Each number is 128 + 24 x the weight over its row's rms, rounded and kept within 0 to 255. Layers, rows and columns count from 0. The size above them is the row's rms in percent of the matrix's.

# layer 5 attention query, 384x384, rms 0.0529, rows 369-383, columns 256-319
size [ 73  79  76  74  76  76  85  85  69  78  89  75  74  74  69]
[[118 114  75 114 130 116 102 142  90 126 137  82 153 116 150 163 131 109 189 180 127 124 138 138  86 111  91 110 151 137 106 138 178 141 123 142 170 131 119 164 169 124 130 180 138  74 143 152 143 152  97 130  95 120 142 132 103 104 157 131 145 116 102 168]
 [145 131 167 125 106 144 144  85 118 137 158 149 135 159 133 148 155 183 132 121 109 147 112 147  99 114 145  78 112 160 146 125 141 126 121 132  92 132 116 146 143 150 136 128 138 105  84 117  92 149 144 104 132 134 114 117 137  97 124  98 145  99 111  92]
 [ 89 141 115 165 172 138 148 145 134 114 116 123 111 143 120  83 126  96 142 105 150 145 139 147 166 150 140 154 153  97  85 118 137 113 159 136 159 106 115 117 122 115 128 105 143 156 130 161 155 105 121 158 112 148 143 115 163 165 116 131 144  85 131 141]
 [127  99 146 140 117 127 153 120 128  96 147 144  78 120 115  66 108 179 122  84 148 128 140 160 126 126 129 162 145 132 136 143 116  92 121 135 127 165  81 159 116 130 165  65 128 122 144 153 129 114 108 127 175 148 145 114 148 146 126  90 137 105 159 150]
 [133 123 166 113  72 141 154 103 129 119 140 157 150  98  86 147 162 152 112 139 124 123 176 138 125 128 122 114 127 143 149 141 144 126 123 109 107 111 127 100  98 125 134 119 137  98 142 110  87 114 141  80 151 124 109 131 171 114 155  68 104 108 153 113]
 [125 156 121 104  95 143 140 134 146 159 138 154 175 112 154 159 176 122 113 151 115 131 172 145 132 178 140  86 119  94 110 138 136 131 170 126 134  98 150 113 108 116 148  75 137 116 109 133  91 106 124 138 129 129 133 138 133 130 144 122 132 123 149  89]
 [103 154 138 136 115 125 121 168 163 126  87 136 135 120 136 126 143 130 111 152 150 126 147 126  91 134 125 121 157 131 106 134 147 121 173 127 170 125 123 107 129 112 154 110 152 119 126 136  99  89 150 146  98 172 145  92 133 118 147 139 156 109 135 101]
 [163  96  98 152 106 138 102 140 139 138 133 185 145  99 197 156 113 124 117 115 175 111 126  84  71 104 111  91 127 120 114 122 146 130 156 145 127 104 107 143 181 122 114 104 146 122 109 159 108 153 121 151 111 120 138  60 118  87 143 141 155 126 140 104]
 [145 119 100  97 171 103 104 131  98 115  98 112 125 187 175 139 151 116 160 156 111 126 121 149 179  86 139  93 122 115 120 124 122 184 110 123 103 114 104 136 148 131 115 168  99 108 109 126 196 130 120 125 101 109 110 146  55 143 135 145 109 117 102 133]
 [152 143 114 132 147 123  99 129 125 140 120 109 156 160 139 166 153 116 154 151 109 153  84 114 134  98 139 135  84 132 119 123 159 164 155 114 125 126 122 151 133 114  86 159 125 153 100 123 135 126 150  79 174  95 123 162 100 136 150 128 132 171 113 101]
 [144 120 159 129  91 149 104 157 139 147 121  94 138 150 131 150 141 113 181 141  97 119 129 141 145 108 149 124 114 156 154 146 131 145 142  88 107 110 142 104  92 124 185 167  68 100 140 132  78 140 155 130 145 116  80 122 119 137 151 108  84 143 116 127]
 [ 97 110 132 134 122 164 105 144 170  84 138 122  75  95 158 127  81 177 159 125 128 133  68 144  89 138 120 107 170 121 133 111 141 123 120 158 153 164 144 141 134  96 150  86 130 142 123 140 115 162 133 139 123 151 152 120 117 147 140 188 137 138 146 126]
 [127 111  93  95  97  98 169 145  92 166 116 188 191  63 114 128 161 132 129 153 105  83 185 135 183 110 102 170 152 123 150 123  96 123 100 136  88 125 144 109 159 125 150 109 107 105 177 153 128 108 118 145 131 111 101 145 134 149 109 147 127 118 115 125]
 [117 123 153 135 174 159 124 151 112  84 124 130 124 129 120 126  74 162 161 165 152 109 125 141 154 119 113 114 131 145  98 150  82 134 133 165 120 144 118 144 171  94 195 115  99 137 138  97 132 127 142 190 139 143 117 138 137 114 120 153 117 114 120 143]
 [138 126  93 112 117 109  99 103 100 126 130 106 178 128 134 125 169  96 156 144 124 123 162 112 144 127 117 108 130 111  96 133 135 108 140 133 151  79 104 157 105  96 126 165 156 119 147 157 151  95 117 118 137  98 134 142  89 104 112 129 124 110 109 144]]
# layer 5 attention key, 384x384, rms 0.0466, rows 369-383, columns 256-319
size [103  98  96  79  88  78 100  96  84  89  87  96  90  89  99]
[[ 66 139 119 115 123  92 126 159 115 128 166 143 112 121 129 111 117 125 137 148 125 130 129 154  91 147 144 128 154  89 150 124 155 125 147 124 154 140 178 121 152 115 150 164 123 140 122 153 110 164 140 138 129 107 132 159 175 101 176 140 198 147  94 189]
 [116  94 114  93 105 110 121 106 110 134 136  86 127  95 213 130  78 123 135 106 119 126 145 112  89  96 126  78 158 136 113  97 129 108 113  90 112 106 186 134 141 109 134 136 114 119 109 146 143 150 138  85 119 133 138 121 134 132 157 114 160 131 142 124]
 [115 172 158 196 158 123 131 108 143 144 135 167 112 147  41 101 183 175 125 136 138 123 115 138 161 128 117 151  92 117 150 133 131 143 150 162 129 130 109 144  94 151 142 122 147 134 119 151 130  81 139 163 117 126 122 125 149 119  90 121 141 124 121 157]
 [103 114 104 134 152 168 135 113  66 130 145 144 156 140 140  53 127 140 160 135 113  94 157 144 114 129 119 128 153 136 112 119 146 135 139 114 145 140 129  77 128 128 147 139  95 134 102 144 165 145 157 103 125 136 130  77 126 126 144  95 122 126 101 165]
 [133 119 159 100  79 113 157 100 137 115 180 128 130 101 136 154 121 164 132 133 147 141 140  91 133 155 140 164 131  76 110 142 105 119  94  89 100 126 125 147 103 130 137 125 112 137 164 137 108  89 121  74 109 179 125 126 132 148 109 103 179 141 158  91]
 [131 141 148 100 100 117 153 110 150 133 147 132 131  86 131 157 111 154 105 149 111 162 135 129 163 141 142 167 112 107  91 128 112  98 128 128  96 108 132 180 119 116 129 107 137 149 162 106 140  79 130 132 132 157 140 144 148 176  94 116 152 119 178 114]
 [115 156 126 131 115 161 161 139 114 140 126 148 153 115 133 117 136 163 104 147 102 124 148 144 110 190 116 113 154 110 127 111  89 121 121 109 153 153 150 103 109 155 147  66 119 156 162 137 126 120 166 162 147 166 164 122 193 120 102 108 177  76 130 137]
 [118  74 114 144 169 145 138 182 142 156 128 138 136 129 195 104 101  98 145 125 100  89 132 139  73  98 123 124 168 109  85  97 105 123 109 116 133 117 129  94 169 143 147  97 104 155 131 140  90 165 137 142  64 132 156 153 132 132 138 127 139 120 140 121]
 [124 121  98 141 149 111 121 146 126 108  82 117  80 132 177 165 134  99 163 133 134 137  90 136 132 112 173 119 114 142 118 167 115 137 133 160 132 112 125 160 109 121  92 151 106 109 136 121 146 137 136  90  80  79 115 147 126 144 154 171 146 157 121 137]
 [161 123 119 120 160 122  94 125 133 148 100  92 104 107 162 140 129 113 146 144 142 127  76 125 150  80 162 156 128 140 115 164 135 115 132 147 144 101 132 152 119 128  77 186 134 131 116 114 120 140 105 133 132 105 163 155  88  93 147 129 145 152 149 129]
 [111 130 163 132  78 159 133 165 156 132  88 110 124 122 129 207  89 132 180 103 112 136 144 164 164 124 164 137 127 112 123 142 110 109 150 108 106  93 143 142 161 121  80 113 141 128 162 131 104 100 122 152  83 148 124 168 196 145 117 116 138 100 162  98]
 [ 91 117 128 124 107 134  79 137 121 146  95 131 115 120 146  85 120  96 124 157 121 100 131 162  91 145 105  82 186 133 132  80 125 142 145 154 179 141 193  86 166  99 130 108 130 122 120 120 128 135 150 190 118 135 161 144 153 105 161 162 152 106 111 150]
 [152 112 120 112 144 112 175 114 101 107 125 123 161 149 107 178 137 173 130 139 103 124 144 108 154 122 179 155 103 134 130 167  85  97  81  81 108  96 116 154 158 135 130 137 116 108 182 151 154 107 112  89 103 135 110 130 118 164 104 152 113 140  99  98]
 [117 128 102 144 100 150 140 174  77 129 139 154 121  79 117 125 102 134 133 116 127  88 119 106 110 155 122 132 169 126  80 121 112 118 135 115 143 164 163  64 160  72 129 157 104 144 125 130 117 145 158 124 135 118 143 117 154  99 144 125 138  95 115 177]
 [ 94 123  65 133 137 112 126 114 147 143 133 139 105 142 125 111 142 101 134 138 139 104 166 101 142 135 179  97 123 135 123 161 125 130 143  97 145  55 146 141 131 133 146 153 112 132 136 180 188 149 124 113  88 113 122 138 146 137 151 155 129 117 119 161]]
# layer 5 attention value, 384x384, rms 0.0413, rows 320-357, columns 256-319
size [ 84  86  86  91  88  87  88  85  92  88  87  81  86  92  92  89  90  90  86  91  89  85  88  85  92  91  86  89  89  92  91  85  88  88  83  82  88  85]
[[189  97 124  90  94 127 114 151 154 140 140 138 121 115 110 130  87  85 121 100 143 136 140 153 139 146 174 114 130  74 146 131 124 121 113 169  94 100 138 124 118 161 126 124 131 139 129 106 119 118 139 146 109 157 132 169 135  85 157 128 111  91 103 106]
 [128 121 114 144 166 118 139 102 108 160 156 138 123  99 137 142 140 138  90 148 123 156 136 142 146 118  88 129 112  86 148 183 116  89 168 109  87 129 167 124 148 125 167 110 108 102 172 158 116 126 145 133 102 148 134 154 142 117 109 125 150 159 166 125]
 [ 99 119 100 135 139  88 100  89 108 105 107 145 122 165 112 153 153 131 113 108 156 119 143 131 136  78 118 104 134 136 117 110 147 121 130 119 165 145  94 144 145  82 154 179 120 121 134  88 164 108  95  89 128  71 102 151 140 104 104 155 147 135 139 129]
 [113 130  90  87 109 127  85 116 141 109 140 125 122 129  88 147 138 164 134 107 106 103 115  75 116 132 147 145 152 127 132 154 160 124 105 135 116 138 119 111 128 157 162  88 174 113 162 101 141 143  89 161 118 114  94 120 124 116 140 127 132 132 154 115]
 [150 161 147 133 139 126 138  97 106 146 157 140 106 126 155 124 146  90 160 149 123  95 144 105 114 111 162 140 138 130 104 141 155 139  67  87 127  75 151 146 134 100 118 122 144 129 116 166 140 113 125 144 134 147  93 181  97 133 125 162 134 107 140 150]
 [164 145 178 152 150 118 125 118 141 110 125 183  83 143 168 135 139 116 121 151 112 137 121 122 107 107 146 128  78 151 146 113 137 134 148 110 141 124 147 120 137  97 141 132 118 120  96 136 142 110 170 110 124  79 164 134 146 158 126 153 121 116 184 108]
 [112 188 142 107  80 139 101  91 129 149  84  90 107 136 134 126  91 119 114 130 144 152 153 172 147 129 147 153 150 161 111 124 108 123 113 151 110  66 168 168 111  92 154 141 112 154  66 159 118 104 128 131 105 109 113 124 126 113  94 106 193 118 130 141]
 [124 122 100 118 151 131 161 130 117 100 120 122 133 138 113 171 108 159 128 110 178 128 135 110 116 151 180 169 178 147 114 136 107 177 106 107 102 154 120 139 117  81 123 158 136 139 112 124 156 122 182 142 135 114 137 131 178 100 144 104 119 171 136 151]
 [114 121 149 129 124 134 131 134 139 143  90 141 153 162 141 119 104 110 101 124 109 122 123 138 101 116 115 133 107 106 101 118 102 134 134 156 110 125 116 139 147 106 125  78 108 126 110 124 138 111 118 113 176 144 141 164 167 157  95 135  96  73  99 126]
 [103 104 131  93 132 150 121 108 132 113  65 102 148 121 118 102 140 120 183 140  96 126 153 182 119 107 127 161 130  77 161 116 108 103 117 112 115  95 143 116  51 136 164 128 130 122 136  62 151  88 136  95 142 133 169 124  80 141 124 105 126 104 112 108]
 [173 122 126 127 149 121  83 156 140 151 151 172 121 135 137  95 118 106 154 116 189  92 139 153 128 126  91 140 173 102 122 118 142  90 161 163 116 148 115 124 143 100  83 128  78 112  84 117  58 137 196 109 124 128 144 129 102 120 132 132 129 136 117 147]
 [112 131 152 118 125 164  61 101 163 148 112 137 124  77 115 151  98 108 102 135 133 135 130 119  91 107 104 154 111 119  81 129 129 155 167 115  96 107 152 137 140 137 122 167 106 110 107 164 122 178 128 101 109 112 130 129 147 134  96 147 125 127 153 102]
 [125 157 109 160 145 114 138 158  96 156 102 104 138  95 136 168 132 117  99 115 142 136  93 139 140  99 138 132 129 146 130  82 118 147  94 109 198 173 142 139 114  77  99 127 140 105  95 128 122 150 103 105 191 123  76 126 151 158  99 101 112 142 132 128]
 [137 129 184 112 101  86 167 115  96  81 118 123 113 125  88 121 140 102 118 119  87 110 123 122 136 104 115 104  84 145 130 106 117 119 143 142 117 136 106 135  71 137 124 138 159 123 105  79 119  90  99 113 155 165 108 137 109 125 140 151 111  95  86 102]
 [146 131  86 100  91 132 203 128 102 139 140 162 135 129 108 122 145 113 132 162 150 115  77 148 146 146  97 106 145 116 158 109 157 125 129  67 129 156 172 133 119 109 136 141 128 117 132 107 124 104 136 149 147 132 113 142 124 135  57 150 148 127 124 137]
 [131  97 108 146 115 143 175 136  98  90 168 151 101 131 155 112  95 193  78  97 112 106 125 108 110 161 133 129 120 156 163 183  95 170  91 154 107 107 110 130 177  76 102 132 131 115 171 130 151 161  48 133 118 168 197 107 173 136 158 176 117 135 103 127]
 [ 87 100  96 119 150 131 146 125 150 153  93 113 134 104 116 137 108 105 134 139 130 127 147 118 124 113 133 144 173 107 107 131 127 172 109 179  81  99 111 110 147 142 135 119  88 116  80 138 107 156 148 140 106 152 125 134 125 105 108 143 100 117 151 145]
 [159  91 116 123  61 149 123 125 137  88 141 159 105  82 115 121 124 143 185 111 130 110 134 126 109 123  95 123 129 146 158 109 133  92 152 144 153 135 160 121  97 138 151 156 141 146 119 116 138 113 133 103 123 126 147 141 156 123 130 140 129 111 140 152]
 [134 151 153 178  73  92 132 158 141 128 157  89 133 156 139 148 149  92 134 106 138 145 106 129 140 132 141 111 110 152 154  96 148 129 112 169 139 122 160 147 157  85 118 152 104 134 156 134 139 114 129 100 142 138 102 142 136 124 130 152 135 146 123 129]
 [151 123 152 130 119 117 137 115 114 102 142 141 113 146 131 106 116  95 157 146 122 166 113 107 126 112 135 117 157 133 114  97 145 171 174 153 135 148 179 157 131 143 150 127 153 121 150 117 135 110 102 192  81 141 103 139 112 158 124 160 120 172 124 121]
 [118 115 133 169 130 119 129 127  98 124 152 157 106 146 139 117 108 156 151 125 113 146 126 113 108 117 119 120 111 148 105  85 135 105 178 139 138 140 125 102 115 148 149 154  85  97 161 156 133 151 156 171 102 148 139 120 156  91 141 155 145 139 148 106]
 [130 152 133 125 117 130 122 121 143 118 107 126 125 134  93 151  99 176 127  84 130 114 139 100 157 131  90 143 130 113 207 147 132 146  89 152 136 111 185 131 127 161 146 168 175 127 147 153 142 109  99 161 136 125 123 125  86 106 151 114 130 125 142 124]
 [167  80 140 136 125 132 128 151 153 115 114 158 103 125 146 136 178 123  95 130 152 130 118 151 160 127 158  89 121 157 142  98  99 134 167 124 128 151 130 128 119 128 127 121  92  91 151 101 143 128 124 123 125 108 126 130 138  90 129  95 140  59 111 147]
 [126 126 129  95 167 111 184 112 113  61 136 153 164 108 114  70 162 122 127 112 101 138 126 109 115 149 184 114 112 125 123 147 124  86 116 178 163 129  88 111 132  90 110 174 109 115 113  65 124 106  91 120 195  96 158 121 145 126 115 121 127 131 159 165]
 [122 146 159 137 162 101 151 170 163 109 141 121 135 121 139 109 165 106  96 130 124 128 164 137 142 141 163  83 135 144 121 149 132 125 124 171 145 122 105 141 147 150 108 155 117 180 108 134 110 110 147 164 160 120 104  90 129 156 138 163 133 166 129  96]
 [164 113 146 120 148 123 160 137 179 102 178 100 103 102 111 128 162 118 123 148 120 107 121 130 114 102 138  98  74 173 138 142 152 135 126  88 161 146 135 157 117 118 146 122 118 138 125 175 125 155 112 151 129 103 110 100 154 147 159 117 120 131 137 154]
 [132 108 101 181 140 130 120 150 143 123 180 119 107 126 156 122 158  86  98 127 130 125 128 133 138 111 144 121 136 147  86 147 117 136 108 108 116 145 127 121 108  79 153 190 113 128 143 127 142 140  73 136 158 124  81 117 141 140 142 154 126 162  96 196]
 [160 120 135  78 136 165 120 127 112  84 130 132 167 159 133 162  86 139 131 103  97 153 129 125 140 167 123 118 181 118  89 131 152 117  83 186 132 140  87 154 158 151 147 122 142 146 128 132 125 138 139  83 108 174 125 110  88 117 136 127 127 175 114 131]
 [ 81 123 146 138 135 121 112 132 135 115 107 133 148 126 163 105 149  84 157 142  95 104 135 124 103  78 101 108 100 153 112 141 137 127 120 116 110 118 120 111  87 139 137 121 125 104 135 143 107 128 124 159 131 132 144 122 131 147 144 148 146 145 114 175]
 [135 134 108  92 131 129 118  83 165  94  90 172 126 157 133 109 154  78 157 123 117 116 109 141  91 146 148 120 106 129 146 123 129 135 124 154 130 139  96 121 177 173 153 118 106  96  69 107 132 118 136 122 138 119 111 111 129 154 137 126 173 135 143 139]
 [169 179 146 108 166 151 136 142 154 110 149 150 148 141  98 121 132 155 115 138 121 155  98 134 140 182 148 215 123  94 120 144 134 133 117 145 155 128  92 122 135 166 119 170 133 155 139 145 103 116 120  96 104 115 137  77 150 158 115 123  74 170 115 118]
 [117 101 130  94 107  95 102 164 166 138 149 152  92 130 129 108 106 112 153 159 100 162 107 168 150 150 151 109 135 148  67 138 135 142 161 145 134  89 135 134 172 125 115  84 112 132 124 129 133  94 128 152 107  99 123 143 134 122  93 166 134 160 147  95]
 [124  88 103 127 187 116 121  75 141  94 149 132 156 101 117  90  89 156 140 125 114 143 116 120  87 123 105 166 106 125 138 152 137 101 116 126 155 121 127 127  87 101 160 125 119 114  95 103 110  94 153 102 155 109 107 126 127 185 125 145 136 152 160 121]
 [168 122 126 157 129 143 172 176 166 113 119 129 158 143 177 123 115 107 166  99 141 175  99 122 110 156 136 185 126 101 105 186 133 139  70 155 155 139 133 157 152 132 165 143 135 153 145 135 129 114 134 115 151 162 137 128 137 134 122 105 116 105 105 130]
 [121 144 114 171 123 133 151 113 101 122 123 160 143 159 142 105  75 125 129 147  92 146 141 118 138 171  87 108 107 115 125 166 104 126  83 129 122 131 164 167 111 103 112 139 111 116 136 180 128 102 130 112 116 122  88 154  82 142 111 106 114  89 111 120]
 [153 156  68 125 116 135 103 171 136 157 168  95 148 118 106 180 113 113  90 118 135 140 144 137 119 167 146 133 134 111 137  57 162 150 141 161 131  85 144 110 144 114 114 127 111 132  78 138 128 172 144 130 103 111 147 139 162 132 186 137 124 187 127 105]
 [133 140  94 144 114  91 129 134 149 128 179  93  99 116 155 142 150 118 177 130 101 158 153 117 149 137 139 163 127 113 134 139 121 133  84 112 123 116 157 177 147 130 126 149 138 134 132  91 128 144 113 147 118 127 103 137  91 166 174 164  91 149 138 127]
 [161 116 115  96  87 124 112  89  85 136 155 146 149  73  94 114 121 126 140 119 146  97 120 120 127 108  76 105 155 119 152 135 138 148  97 144 116 128 126 142 111 120 125  88 102  83 118  74 135 121 164 122 157 138 130 135 118 136 107 130 114 148  96 153]]
# layer 5 attention output (transposed), 384x384, rms 0.037, rows 320-356, columns 256-319
size [ 81  88  86  89  91  85  86  89  95  86  88  85  90  89  94  84  91  91  90  96  92  81  93  94  90  91  88  99  96  92  92  84  87  96  89  85  90]
[[ 72 131 126 159 145 134 140 113  85  97 126 111 114 133 119  81 169 174 138 123  81  82 125 132  99 109 112 157 141 160 142 127 112 121 162 117 117 129 130 141 111 112 169  88 143 132 134 146 127  99 107 119 137 152 159  94 120 153  98 113 131 153 161 141]
 [136 113 163  89  70 130 108 112 130  81 125 129 155 124 148 134 106 110 165 130 143 116 142 129  87 139 146 110 124 174  88  96 149 112 109 132 138 126  89 134 151 149 111 114 196 115 110 138 141 118  90  95 131 153 127 111 132 163 171 182 125  99  89  84]
 [150 118 155 122 137 160 132 160 140 139 139 135 126  92 151  89 115 187 164 168 112 123  86 102  82 140 112 159 120 133 142 130 104 149 105 160 117 133 137  96 106 157  99 123 123 153 105 160 145 139 171 195 100 167 150 130 123 178 139 135 129 131 127 130]
 [119 101 153 193 125 132 143  97 115 154 100 132 113 126 130 101  95 125 107 122 154 118 132 133 137 114  81 126 104 125  89 114 106 142 118 125 127 157 160 141 116 143 111 131  93 145  66 136 154 109 160 147 128 152 148  93  99 144 118 147 121 147 108 126]
 [103 176 120 138 106 133 142 150 156 124 131 105 155 120 127 125  94 123 131 134 113 146 154 115 154 119 105 126 114 126 138 129 119 122 170 148 127 161  99 128 134 119 119 126 104 143 148  93 114 177  91 146  84 103 154  86 148 128 134 104  99 162 127 100]
 [145  96  66  93  95 154 112 132 128 140 100 141 130 173 145 108 118 162 136 149 117 139 167 153 127 119 105 143 163 127 123  92 153 139 154 132  83 134 105 109 104 162 109 120  94 134 130 127  95 112 102 152 145 159 100 131 131 112 103 100  87 118 128 136]
 [127 104 115 158 153 139 119 162 145  99 154 156 158  86 107 146 150 127 136 123  74 134  74 123 105  98 123 118  91  93 145 139 120 113 148 102 121 178  80  99 138 155 116 111 142 121 168 155 134 117 134 159 115 143 146 123 148 124 174 120  84 129 100 124]
 [138  88 104 143 145 130  85 113 139 189  89 137 153 156 122  92 136 119 149 105 116 126 128 116 143 120  98 104 124 118 134 131 122 112 138 107 132 161 163 138 132 188 143 130 154 136 130 131 116 122  95 150 141 105 119 100 122 149 118 131 149 146 107 106]
 [138 135  86 117 117 119 114 145 116 142 139 113 110 123 105 147 183 132 158  92 127 133 131 154 136  97 142 140 157 157 116 130 141 166 100 100 145 151 131  75 128 145 142 192 175 159 154 116 125  97 102 117 113 127 135 102 101  84 102 112 156 145 145 101]
 [122 116 144 153 139  91 147 136 135 155 148 165 118 145  94 159 107 122  86  78 164 152 125 105 125 130 155 101 125 163 126 172 127 102  90 170  97 135 143 148 166 129 125 143 110 134 109 174 127 145 130 126 110 118  85 136 163 141 131 149 145 107 137 136]
 [ 88 131 137 129 117 102 160  79 121  97 111  92 152 120 123 160 121 144 113 174  88 136 143 113 186 113 122 161  87 151 130 128  81 136 107 108 132 110 134 142 134 178 132 129 154 124 154 139 183 142 102 135 147 135 117 143 135 157 129 112 169 106 190 108]
 [177 155 125 136 154 112 122 134 115  99 148 141 110 175 115 100 146 153 124 138 124 123 119 130 175  99 103 140 122 118 170 158  93  74 108 113 117 160  86 114  91 124 112  99 113 168  94  73 115  97 132 141 113 154 141 131 121 135 132  90  76 122 166 143]
 [128 105 141 109 122 107 109  93 117 110 147 142 108 169 143 111  93 160 124 156 113 143 151 134 123 161 102 127 154  87 151 152 122 118 142 114  82 116 115 109 134 149 126 121 149 155 133  73 104 116 156 144 107 139 139  97 128  74 162 159 147 163 148 125]
 [123 111 101 113 153 158 100 125 167 114 151 126 131 176 200 142 118 104 109 174 120 151 128 123  70 131 113 122 147 115 147 133 136 142 141 150 117  97 163 102 164  88 154 129 119 132 138 117 142 121 157 149  91 122  99 127 150 152 124 128 126 116 157 156]
 [137 144 144 156 173 118  93 137 155 111 153 107 176 143 164 129 154 109 139 104  75 140 178 123 132 127 134 133 118 156  84 110 108 180 160 157 160 115 135 136 136 130  97 129 118 118 146 149 110 154 138 122 136 113 133  86 125 134 185 109 108 135 140 108]
 [121 183 160 109 145 151  94 109 159 189 133 121 123 134 124 119 135  72 164 147 134 132 129  98 121 140 141  88 142 122  96  78 167 142 154  91 150 155 129 110 109 190 118  90 109 132 104 118 103 133 177 135 162  98  72 159  92 125 129 119 149 113 154 168]
 [148 125 121 136 127 121 142 133  92  99 156 127 167 129 143 171 138 137 146 103 134 105  96 145 173 122 108 130 110  97 116 131 100  82  80 108 144 108 131 161  99  99  96 110 154 106 181 129 133 112 102 104 139 147 106 106 131 166 158  80 124 137 159 117]
 [ 91 112 129 132 121 150 148 129 136 167 120  79 139 197 151 138 152 113  89 155 150 146 145 116 143 137 148 143 128 102 115  82 132 196 125 150 145 136 122 162 160 148 113 129  86  78 126 145 136  94 120 146 129 149 141 114 126 178 100  97 155 130 106 123]
 [121 117 119 111 179  93 126 124 112 142 117 142 128 115 117 121 134 153 102 120 111 146 131 118 103 109  99 134 143 105 141 153 105 129 143  89 126 115 147 110 119 152 112 165 141 117 111 123 101 134 139 123 110 134 132 147 163 138 122 123 136 123 141 123]
 [146 148 112 140 104 136 133 115 169 133 156 141 157 112 151 164 114 136 108 144 115 108 170 144 113 160 109 144 109 120 126 160 137  71 111  88 109 109  91 136 122 131 122 145 101 137  93 148 156 163 124  87 137 125 147 157 127 125 136  97 158 112 128 140]
 [147 100 144  84 128 138 119 129 137 147 123 104 119  95  88 104 155 136  87 145 104 129 113 102 161 127 143 126 135 129 125 112  86 152  99 147 105 147  95 127 156 108 112 117 148 124 132 123 141 126 131 153 173  94 146 135  93 130  92 147  78  89 120 127]
 [124 102 141 159 125 131 117 135 124 145 130 145 104 116 182  84 119 104 130 158 140 114 131 129 135  85 136  96 117 126  88 135 144 139 144  86 122 140  74 134  73 124 118 121 116 115  94  81 110 131 129 129 130 138 145 122 206 151 112 151 130 120 139 114]
 [108 152 127 147 141 128 156 109  96 162 123  80 116 133  87 101 105 169 130 143 122 136 121 109 122 127 123 141 127 105 168 176 158 118  69 127 147 118 133 117 109 139 118 161 110 130  88 131  92 132 170 112 155 139 116  98 126 144 122 146 115 143 136  99]
 [119 147 124 127  77 151 118 140 160 196 117  92  95 158 135 160 151 116 116 173 125 121 130 134 142 138 106 117 181 137 138 117 125 166 123 116 117 106 156 149 111 193 101 115 151 125 165 184 172 108 136 138  68 150 101 152 108 150 135 166 167 131  96  99]
 [158 151 115 155 120 113 145 108 112 166 119 107 129 117 135 170 113 126 103  93 123 114 107  76 135 140 122 167  74 125 122 147 148 126 125  91 126 117 181 113  75 126 169 144 126  97 164 126 118 167 102 130 132 119 136 154 125  83  89  87 133  89 136 171]
 [111 140  91 139 102 121 113 140 115 132 116 171 126 143 143 157 106 133 130 131 152 102 118 121 133 166 135 145 114 114  86 116 112 133 125 108 103 143 162  91 120 164 115 160 144 114 103 102 124 108 133 143 106 121 154 142 123 134 100 113 145 115 112 114]
 [112 167 147  78 149  84 142 135 100 147 121 124 145 101 126 155 100 177 140 147 127 116 116  84 131 134  88 132 151 101 148 136 159 135 139 114 114 133  74 129 113 137  88  82 137 147 140 115 106 126 156 131 100 118 158 131 114 109 101 108 143 149 164  96]
 [108 120 112 150 135 147 165 144 110 137 132 115 160 116  98  95 183 134 166 131 133 139 120 117 117  96 105 137  64 111 157  87 119 139 173 100 119 134 151 134 106 110 109  99  95 132 162 119 168 152 129 160 152 100 159 134 122 132 134 161 116  79 134 113]
 [140 123 135 108 134 167 129 125 143 118 155 137 104 128  88 138  99 149  86 125 135 127 126 105 148 135 118 144 133  80 114 104 121 137 116 126  94 167 187 110 166  91 115 119 149 146 143 111 139 140 164 104 153 115 108 112 133 127  90 104 120  85 120  69]
 [128 138 139 128  97  98 161 166 112 127 132 101 150  87 128 154 156 124  96 137 138  96 159 134 134 108 110 102 168 113  91 108 137 119 148  92 165 121 158 109 101 127  56 106 130 143 171 124 113 127 132 132 114 163 160 146 124  97  99 134 101  88 105 132]
 [103 126  99 118  79 126 123 118 135 139 115 163 124 123 147 157 146 112 175  96 147 131 162 129 148  94 103 103 141 195 153 102 111  96 142 145 114 138 127 147 110  85 167 110 139 117 117 152 100 151 128 144 187 144 123 178 108  83 120 146 171 115 163 122]
 [147 154 157 144 116 121 140 131 130 117 120 120 150  77 133 124 132 110  86  87 173  89 141 145 117  99 158 145 131 116 186 119 124 164 105 121 123 170 100 135  89  83 137 154 128 145 136 137  93 153 117 134 129 136 112 127 108 132 144  91 135 127 107 152]
 [153 142 156 102 110 154 129 174  63 145 116 143 132 173 138 153 152 164 146 145 124 118  99 160 152 129 135  92 140 127  93 121  67 163 136 111  95 106 111 144 127 140  85 116 141 198 107 141 116 151 118  86 120 124 109 144  96 135 143 178 126 138 118 161]
 [104 105 121 121 148 101 121  90  81 141 136 127 139 138 105 136 159  95 123 149 127 128 164 145 165 128 149 107 125 137 194 102 139 144 138 119 135 110 129 117 137 127 106 132 107 101 149 125 125 117 140  85 149  61 106 105 134 143 121 141 137 165 146 126]
 [142 101 127  95 165 140 108 156 138 143 139  87 120 101 140 139 150 128 116 135 134 121 128  93 123 112 189 130 103 136 148 120 169 146 196 138 107 148 135 139 118 126 154 119 121 132 119  78 113 189 130 121 151 133 132  95 175 132 131 160 121 157 134 132]
 [109 132 155 125 143 116 103 142 130 110 108 163 129 107 145 120 138 134 172  96 147 125 120 108 148  92  82 134 144 130 109 178  86 123 132  75  84 197 151 134 122 128 143 132 152 123 165 146 127 130 121 119 165 137 126 114  82 110 102 128 122 125 128 143]
 [126 112 157 129 122 144 113 117 109 134 130 165 166 110 128 121 108 122  91 132 140 142 130 149 132 125 100 139 120 155 119 118 151  85 166 146 129 116 115  77 136 104 129 115 146 128 132 175 152 123 169 105 144 100 141 143 145  90  74 103 163 133 110 146]]